config.toml
num_hidden_layers = 15
hidden_size = 128
num_attention_heads = 3
num_key_value_heads = 3
head_dim = 64
intermediate_size = 512
vocab_size = 4096
hidden_act = "gelu"
norm = "layernorm"
norm_place = "pre"
norm_eps = 1e-05
positions = "learned"
qk_norm = false
attn_scale = 0.125
bias = "none"
tie_word_embeddings = false
parallel_block = false
init = "normal"
init_std_qkv = 0.0442
init_std_o = 0.00808
init_std_up = 0.0442
init_std_down = 0.00808
init_out_by_depth = true
optimizer = "soap_variant"
learning_rate = 0.0032
lr_mult_o = 1.46
lr_mult_up = 1.27
beta1 = 0.95
beta2 = 0.99
lr_head = 0.00884
max_grad_norm = 0.5
warmup_steps = 200
schedule = "wsd"
decay_fraction = 0.621
decay_shape = "linear"
final_lr_fraction = 0.0
batch_tokens = 32768
max_seq_len = 1024
doc_mask = false
train_tokens = 86620000
max_steps = 2644
dataset = "wikipedia_en"
Each number is 200 + 30 x the weight over its row's rms, rounded and kept within 0 to 999. Layers, rows and columns count from 0. The size before them is the row's rms in percent of the matrix's.

# layer 9 attention value, 192x128, rms 0.121, rows 98-110, columns 0-127
062,210,225,189,219,242,229,231,219,213,178,184,153,229,180,230,211,229,178,268,199,266,212,170,224,151,174,273,232,204,209,186,208,239,161,177,228,198,120,211,216,158,217,216,183,165,218,189,233,173,208,198,173,165,168,200,218,215,232,207,160,176,187,193,195,194,176,190,207,214,156,185,184,214,215,186,183,169,191,154,124,185,197,214,192,202,175,195,219,124,143,189,230,216,180,155,187,197,220,177,216,228,227,224,188,157,131,170,185,177,223,173,217,227,207,161,161,146,184,185,263,224,247,215,191,225,162,160,212
062,203,214,184,212,194,185,183,195,188,185,239,249,190,212,195,222,168,228,180,167,205,186,239,208,233,208,196,237,162,202,194,234,187,218,207,210,203,224,162,176,197,145,201,225,160,230,246,177,264,183,274,237,225,226,208,258,200,191,235,185,202,199,191,212,213,262,194,179,250,155,190,194,174,176,210,246,203,258,186,227,123,176,197,188,213,178,127,244,217,228,200,231,190,194,251,254,164,263,218,194,190,183,211,174,186,196,217,190,244,213,175,130,210,233,194,216,243,202,220,162,242,142,161,229,226,176,230,192
059,213,215,189,214,199,269,228,210,214,167,224,156,238,201,236,174,210,182,195,166,175,176,183,200,186,203,220,208,267,212,135,210,236,232,134,204,180,136,259,215,213,278,225,218,169,244,182,207,176,200,204,122,159,194,242,209,211,241,221,194,146,158,160,214,133,177,195,166,185,193,166,195,231,233,194,190,196,165,165,141,208,205,231,172,219,213,226,218,154,196,182,210,251,170,195,180,240,215,188,212,217,184,181,193,186,190,210,202,189,172,206,183,244,188,204,200,199,191,225,198,232,221,146,181,183,134,241,183
060,225,264,190,198,256,240,255,200,235,137,184,196,244,192,218,190,191,185,227,140,235,171,187,179,184,168,208,186,212,161,224,258,240,192,186,175,225,135,175,196,199,231,178,215,166,207,226,161,208,213,154,176,197,209,237,201,216,239,174,177,164,178,186,223,190,232,226,167,230,206,159,187,162,219,217,170,180,195,216,128,167,201,208,208,231,156,239,161,227,178,161,189,146,211,254,223,204,220,237,166,198,220,265,183,232,179,163,231,192,142,197,176,216,203,143,207,144,195,180,180,221,197,199,195,199,185,173,159
067,242,209,199,170,210,236,225,175,259,224,224,210,200,220,241,203,230,220,188,226,243,205,183,211,138,233,231,236,210,244,175,164,228,235,215,267,176,187,191,234,180,210,132,137,194,207,232,191,169,243,201,205,186,172,172,189,189,192,153,161,210,197,172,190,240,149,161,218,180,197,151,177,214,193,197,192,199,180,202,167,237,192,233,200,170,210,163,177,181,182,245,191,176,166,200,214,132,253,218,229,229,209,183,130,150,238,226,219,193,241,205,236,138,188,164,181,168,227,178,206,225,202,208,199,175,239,191,265
060,235,211,237,190,219,212,199,190,241,181,179,165,209,240,153,194,257,194,183,195,204,160,198,195,166,222,217,165,269,177,205,174,231,197,205,228,207,125,156,213,208,263,203,169,226,184,219,191,150,238,159,179,221,171,242,138,199,208,155,217,181,180,172,203,180,187,207,199,215,260,174,189,212,193,203,174,205,147,226,138,230,154,209,226,195,213,251,196,196,181,191,171,217,200,208,204,196,220,200,211,209,175,229,176,195,220,207,276,164,143,213,211,155,176,124,211,164,217,161,153,253,187,152,168,204,203,239,211
068,194,220,146,204,175,170,169,197,182,199,194,242,201,190,185,222,198,186,218,226,218,243,154,202,185,192,206,256,224,153,145,182,181,221,202,164,212,259,182,234,240,188,183,191,213,215,234,188,253,191,194,168,212,179,162,190,231,209,235,231,167,208,138,200,257,156,205,207,251,163,242,168,229,188,226,249,180,224,192,144,215,142,170,229,218,190,175,216,227,188,197,181,209,153,188,165,163,244,227,173,142,151,168,199,204,238,280,158,224,219,180,195,210,152,184,176,228,185,231,229,203,244,170,199,245,221,194,180
062,204,215,192,220,208,176,215,187,209,222,200,198,252,222,198,146,236,160,218,192,162,160,170,197,152,196,212,203,229,170,169,167,161,189,224,189,188,141,263,239,246,202,176,164,256,231,213,188,203,219,150,185,201,247,194,151,199,203,214,186,161,163,211,203,225,189,243,148,200,224,180,208,196,206,215,195,164,204,170,164,240,212,168,232,246,208,270,211,227,218,158,186,222,210,189,149,191,211,246,189,153,154,271,209,203,232,194,197,226,173,200,205,253,164,188,198,192,201,252,229,245,261,211,243,206,182,168,145
063,169,187,168,229,207,222,240,192,262,235,159,196,169,207,145,178,196,190,172,203,198,160,226,174,235,160,173,166,230,163,217,172,197,165,208,214,169,155,192,204,181,212,196,250,244,205,242,192,190,167,196,215,212,174,180,174,168,166,184,184,189,179,228,188,193,263,237,276,188,237,198,190,176,186,185,174,220,229,222,233,213,159,193,217,239,198,198,139,256,220,220,179,206,232,204,184,193,129,174,209,201,203,211,215,214,148,176,233,280,185,207,182,222,175,217,253,184,297,203,199,206,181,162,189,195,171,180,151
075,238,196,191,153,221,248,240,188,168,246,194,205,175,161,271,220,155,244,219,197,217,264,169,213,197,209,218,218,173,225,196,184,252,194,176,218,183,206,192,197,196,165,207,188,203,224,176,192,232,193,189,200,235,142,172,211,189,204,203,148,214,179,216,151,209,197,174,225,177,178,216,186,201,209,219,241,176,214,212,223,200,198,207,167,180,238,120,156,135,169,241,242,223,201,185,169,212,229,175,248,254,204,185,175,127,144,193,181,216,235,155,240,213,201,209,177,198,221,183,221,194,182,274,164,208,240,166,250
070,189,208,230,178,170,209,185,183,197,156,198,192,219,176,124,215,209,186,141,244,203,119,174,167,183,196,177,163,192,259,219,196,178,173,217,241,212,182,223,175,190,220,162,222,198,158,196,221,163,213,246,236,202,207,234,216,156,205,209,257,247,231,207,205,184,217,208,204,152,229,198,210,195,185,208,141,248,152,169,247,186,209,216,190,178,180,261,244,174,190,197,207,214,207,164,249,169,188,161,241,188,200,214,238,181,217,188,201,191,202,177,214,179,268,200,213,213,133,162,168,261,158,140,195,196,189,244,186
064,220,221,207,192,208,140,224,180,222,178,165,175,187,171,266,202,224,200,237,176,191,169,182,205,170,228,218,183,202,223,203,207,139,218,200,174,183,205,233,210,167,139,196,172,209,164,186,223,238,223,195,207,206,248,142,201,202,181,239,174,226,211,202,204,238,199,221,186,156,156,217,226,144,202,188,211,220,226,162,218,236,254,221,170,234,198,262,210,172,233,183,266,199,182,197,229,197,156,256,197,238,197,237,216,199,221,136,158,251,259,209,195,223,231,264,181,228,162,244,189,206,235,220,236,175,201,258,210
062,191,194,138,183,180,196,194,212,191,216,213,219,166,160,208,199,189,238,172,231,179,179,204,164,215,191,187,225,239,212,158,172,267,221,194,159,177,238,249,194,213,177,174,127,178,156,178,245,260,219,197,197,230,191,202,225,203,220,226,222,227,206,166,207,187,259,155,234,209,173,246,202,200,180,222,245,188,185,181,205,202,192,166,221,133,164,131,168,153,181,203,198,172,124,175,170,188,236,233,258,173,179,156,186,219,212,259,174,212,193,185,171,215,221,160,181,246,185,198,234,210,210,218,164,221,256,189,191
# layer 9 attention output (transposed), 192x128, rms 0.167, rows 98-110, columns 0-127
059,223,195,203,189,165,215,231,230,235,237,236,197,173,227,228,163,242,283,213,212,188,157,203,199,229,233,116,195,253,232,226,184,223,187,247,182,177,228,201,168,260,177,157,223,147,163,195,162,244,160,216,192,190,183,224,194,193,194,190,191,222,166,179,214,181,218,172,159,170,211,214,200,168,165,151,200,198,228,211,145,171,236,187,126,188,244,230,180,212,238,187,193,198,204,221,233,142,225,246,248,226,187,225,208,195,207,171,235,215,197,176,161,171,174,246,213,198,175,218,157,214,227,167,204,188,213,235,158
061,216,141,199,190,187,168,213,207,235,198,168,216,193,176,238,205,151,176,223,164,167,227,189,282,168,181,218,224,217,246,138,208,222,182,171,219,203,181,214,231,192,202,200,157,187,191,156,218,185,195,166,176,160,226,165,183,225,256,146,224,159,216,190,163,190,203,207,220,202,192,199,209,187,243,250,180,192,177,253,162,236,227,170,220,233,199,211,232,158,273,227,133,202,230,223,178,239,146,194,197,207,207,201,258,169,198,181,171,214,239,178,165,231,174,223,179,155,210,183,166,192,142,205,233,204,166,194,252
056,151,204,221,230,173,197,218,211,185,246,168,179,185,239,245,201,193,221,194,226,225,217,220,224,219,235,189,221,213,256,211,176,200,158,265,177,217,224,186,217,193,194,165,199,178,159,201,171,199,189,178,234,211,176,213,205,225,159,204,142,244,167,212,167,200,181,185,205,170,133,182,199,210,129,149,204,216,224,246,182,165,233,137,274,193,239,187,199,161,235,170,212,191,194,234,241,147,201,152,256,172,187,245,193,203,181,198,235,194,199,206,181,177,195,232,225,195,161,213,126,244,224,205,206,211,262,219,161
060,184,177,159,215,191,195,184,221,225,216,251,199,242,208,221,190,205,230,186,242,192,213,234,188,218,222,136,214,189,236,210,223,232,161,224,227,194,218,182,214,180,168,204,161,158,187,233,190,229,208,284,209,190,179,211,190,215,200,199,167,184,211,167,211,214,140,201,251,173,183,179,155,295,194,170,268,206,250,186,195,223,205,119,234,254,243,196,183,148,220,211,187,178,181,129,205,207,203,198,199,185,161,206,218,152,157,187,241,185,132,225,205,195,190,245,198,229,170,187,182,205,207,234,212,205,235,229,184
060,195,176,190,202,151,145,176,168,192,158,209,166,149,183,191,208,230,263,210,248,182,187,175,235,206,249,153,179,221,199,245,215,235,166,232,170,181,215,192,187,219,225,179,248,174,213,207,220,174,189,215,169,203,158,248,222,146,248,195,196,184,169,197,189,137,176,198,192,219,241,216,215,183,197,184,216,190,232,232,211,148,251,216,234,233,240,204,202,252,181,167,225,198,172,226,224,217,188,232,223,253,222,181,262,221,203,164,239,217,267,211,180,225,171,184,233,183,181,259,215,201,219,172,166,194,241,202,131
059,177,218,154,183,172,179,211,190,153,177,227,152,224,198,209,209,171,207,193,239,239,197,207,183,179,248,192,196,152,227,273,232,191,158,238,175,177,250,213,175,194,198,176,202,159,221,214,211,155,190,270,240,204,191,248,234,188,204,250,141,213,178,195,210,177,141,225,245,167,192,161,173,249,161,195,229,223,259,202,230,182,208,158,274,240,247,191,171,248,190,161,228,152,160,201,219,205,180,224,222,207,203,182,198,223,185,181,233,218,140,215,210,179,172,207,233,214,175,221,183,206,215,197,206,206,242,234,169
065,204,170,207,188,213,150,183,208,194,232,176,126,164,186,190,199,167,234,194,215,140,182,191,164,238,244,260,147,201,194,205,212,217,201,232,203,146,161,184,183,158,142,216,143,189,189,179,222,163,227,159,209,139,244,193,208,239,191,166,185,256,159,199,186,187,218,201,217,222,232,170,201,193,180,233,201,196,188,189,207,201,202,245,267,205,191,149,201,194,245,203,212,164,188,231,176,219,183,171,165,246,217,187,179,176,190,139,198,223,234,219,185,245,189,226,157,171,238,220,180,181,111,235,208,216,196,165,182
058,181,232,136,220,171,212,219,246,159,232,206,129,224,236,193,224,187,214,185,229,195,232,225,166,273,230,191,157,174,212,224,202,232,256,212,188,166,251,197,208,187,149,217,214,229,185,210,209,191,203,238,235,175,135,211,203,229,174,218,172,256,195,195,217,192,137,152,227,198,174,204,164,243,138,212,215,207,183,223,217,155,150,196,294,208,176,181,188,187,207,200,239,202,183,257,220,232,190,145,233,213,173,189,191,191,232,184,222,171,175,233,214,209,190,220,161,220,212,173,168,186,191,232,214,209,240,202,181
062,174,177,176,159,204,241,219,162,192,159,229,257,198,207,185,196,190,197,216,186,213,243,191,233,146,202,204,203,198,214,156,213,147,251,209,152,244,218,174,184,191,217,240,179,248,201,171,235,207,215,242,236,190,207,141,215,182,216,197,201,183,215,178,278,211,184,205,225,142,220,219,169,222,264,227,211,187,218,209,204,196,170,203,136,144,168,258,233,174,112,184,190,203,178,201,190,197,212,206,191,199,192,199,170,238,192,221,158,170,136,190,238,197,190,168,216,250,196,170,239,185,250,243,212,203,249,214,214
073,214,148,250,206,197,182,184,187,234,203,229,241,157,204,199,191,246,236,209,199,218,151,154,215,188,209,182,189,287,187,187,177,211,173,197,182,170,176,207,187,220,231,205,208,161,164,240,178,219,207,169,165,198,174,165,206,171,182,226,264,177,227,204,186,217,220,188,144,196,267,252,244,142,225,157,191,162,194,190,187,184,234,298,193,163,192,245,178,213,225,209,209,197,156,198,238,192,211,223,171,188,245,208,224,240,201,183,194,175,253,212,195,195,201,170,191,154,171,210,232,196,253,143,218,198,181,235,170
065,230,245,187,194,225,167,237,180,227,191,189,200,228,258,237,231,190,161,246,131,232,226,196,251,181,190,189,226,173,207,231,216,176,219,146,198,200,213,209,184,225,221,232,217,237,242,186,241,193,173,177,170,240,214,263,222,231,268,213,141,159,186,233,205,194,199,227,177,210,147,192,227,212,140,221,155,217,175,205,194,189,240,112,209,196,252,236,189,234,179,179,212,250,208,235,226,234,182,236,214,185,201,183,192,245,211,207,187,231,186,194,201,168,212,149,254,214,206,210,192,183,208,177,185,171,156,182,236
057,201,202,197,234,239,242,225,175,182,244,202,191,199,250,192,229,155,202,194,228,227,214,204,224,262,163,185,187,162,219,173,185,203,227,180,248,164,200,242,235,242,148,235,259,178,190,236,177,207,153,161,159,230,157,207,211,198,163,211,206,198,147,222,195,208,240,130,191,274,175,184,175,190,225,221,198,153,148,169,172,191,193,175,246,157,182,157,183,187,211,219,215,197,208,203,233,224,205,148,201,191,155,173,240,150,217,163,203,157,224,228,197,192,185,214,193,168,195,141,195,178,226,214,170,141,164,175,208
058,237,221,223,170,191,172,199,196,235,177,172,239,163,196,248,158,188,215,169,170,187,178,180,210,215,239,218,207,225,191,181,209,179,173,179,197,197,167,186,215,205,198,208,158,195,202,273,189,175,230,140,182,181,226,195,159,262,224,154,155,224,203,191,176,211,219,248,167,231,268,237,254,193,187,201,188,173,191,239,222,167,254,235,275,220,150,204,192,214,193,168,204,185,235,194,173,221,159,184,166,225,185,208,202,188,130,138,217,200,249,227,214,216,194,205,156,119,188,231,175,209,208,196,198,142,214,194,170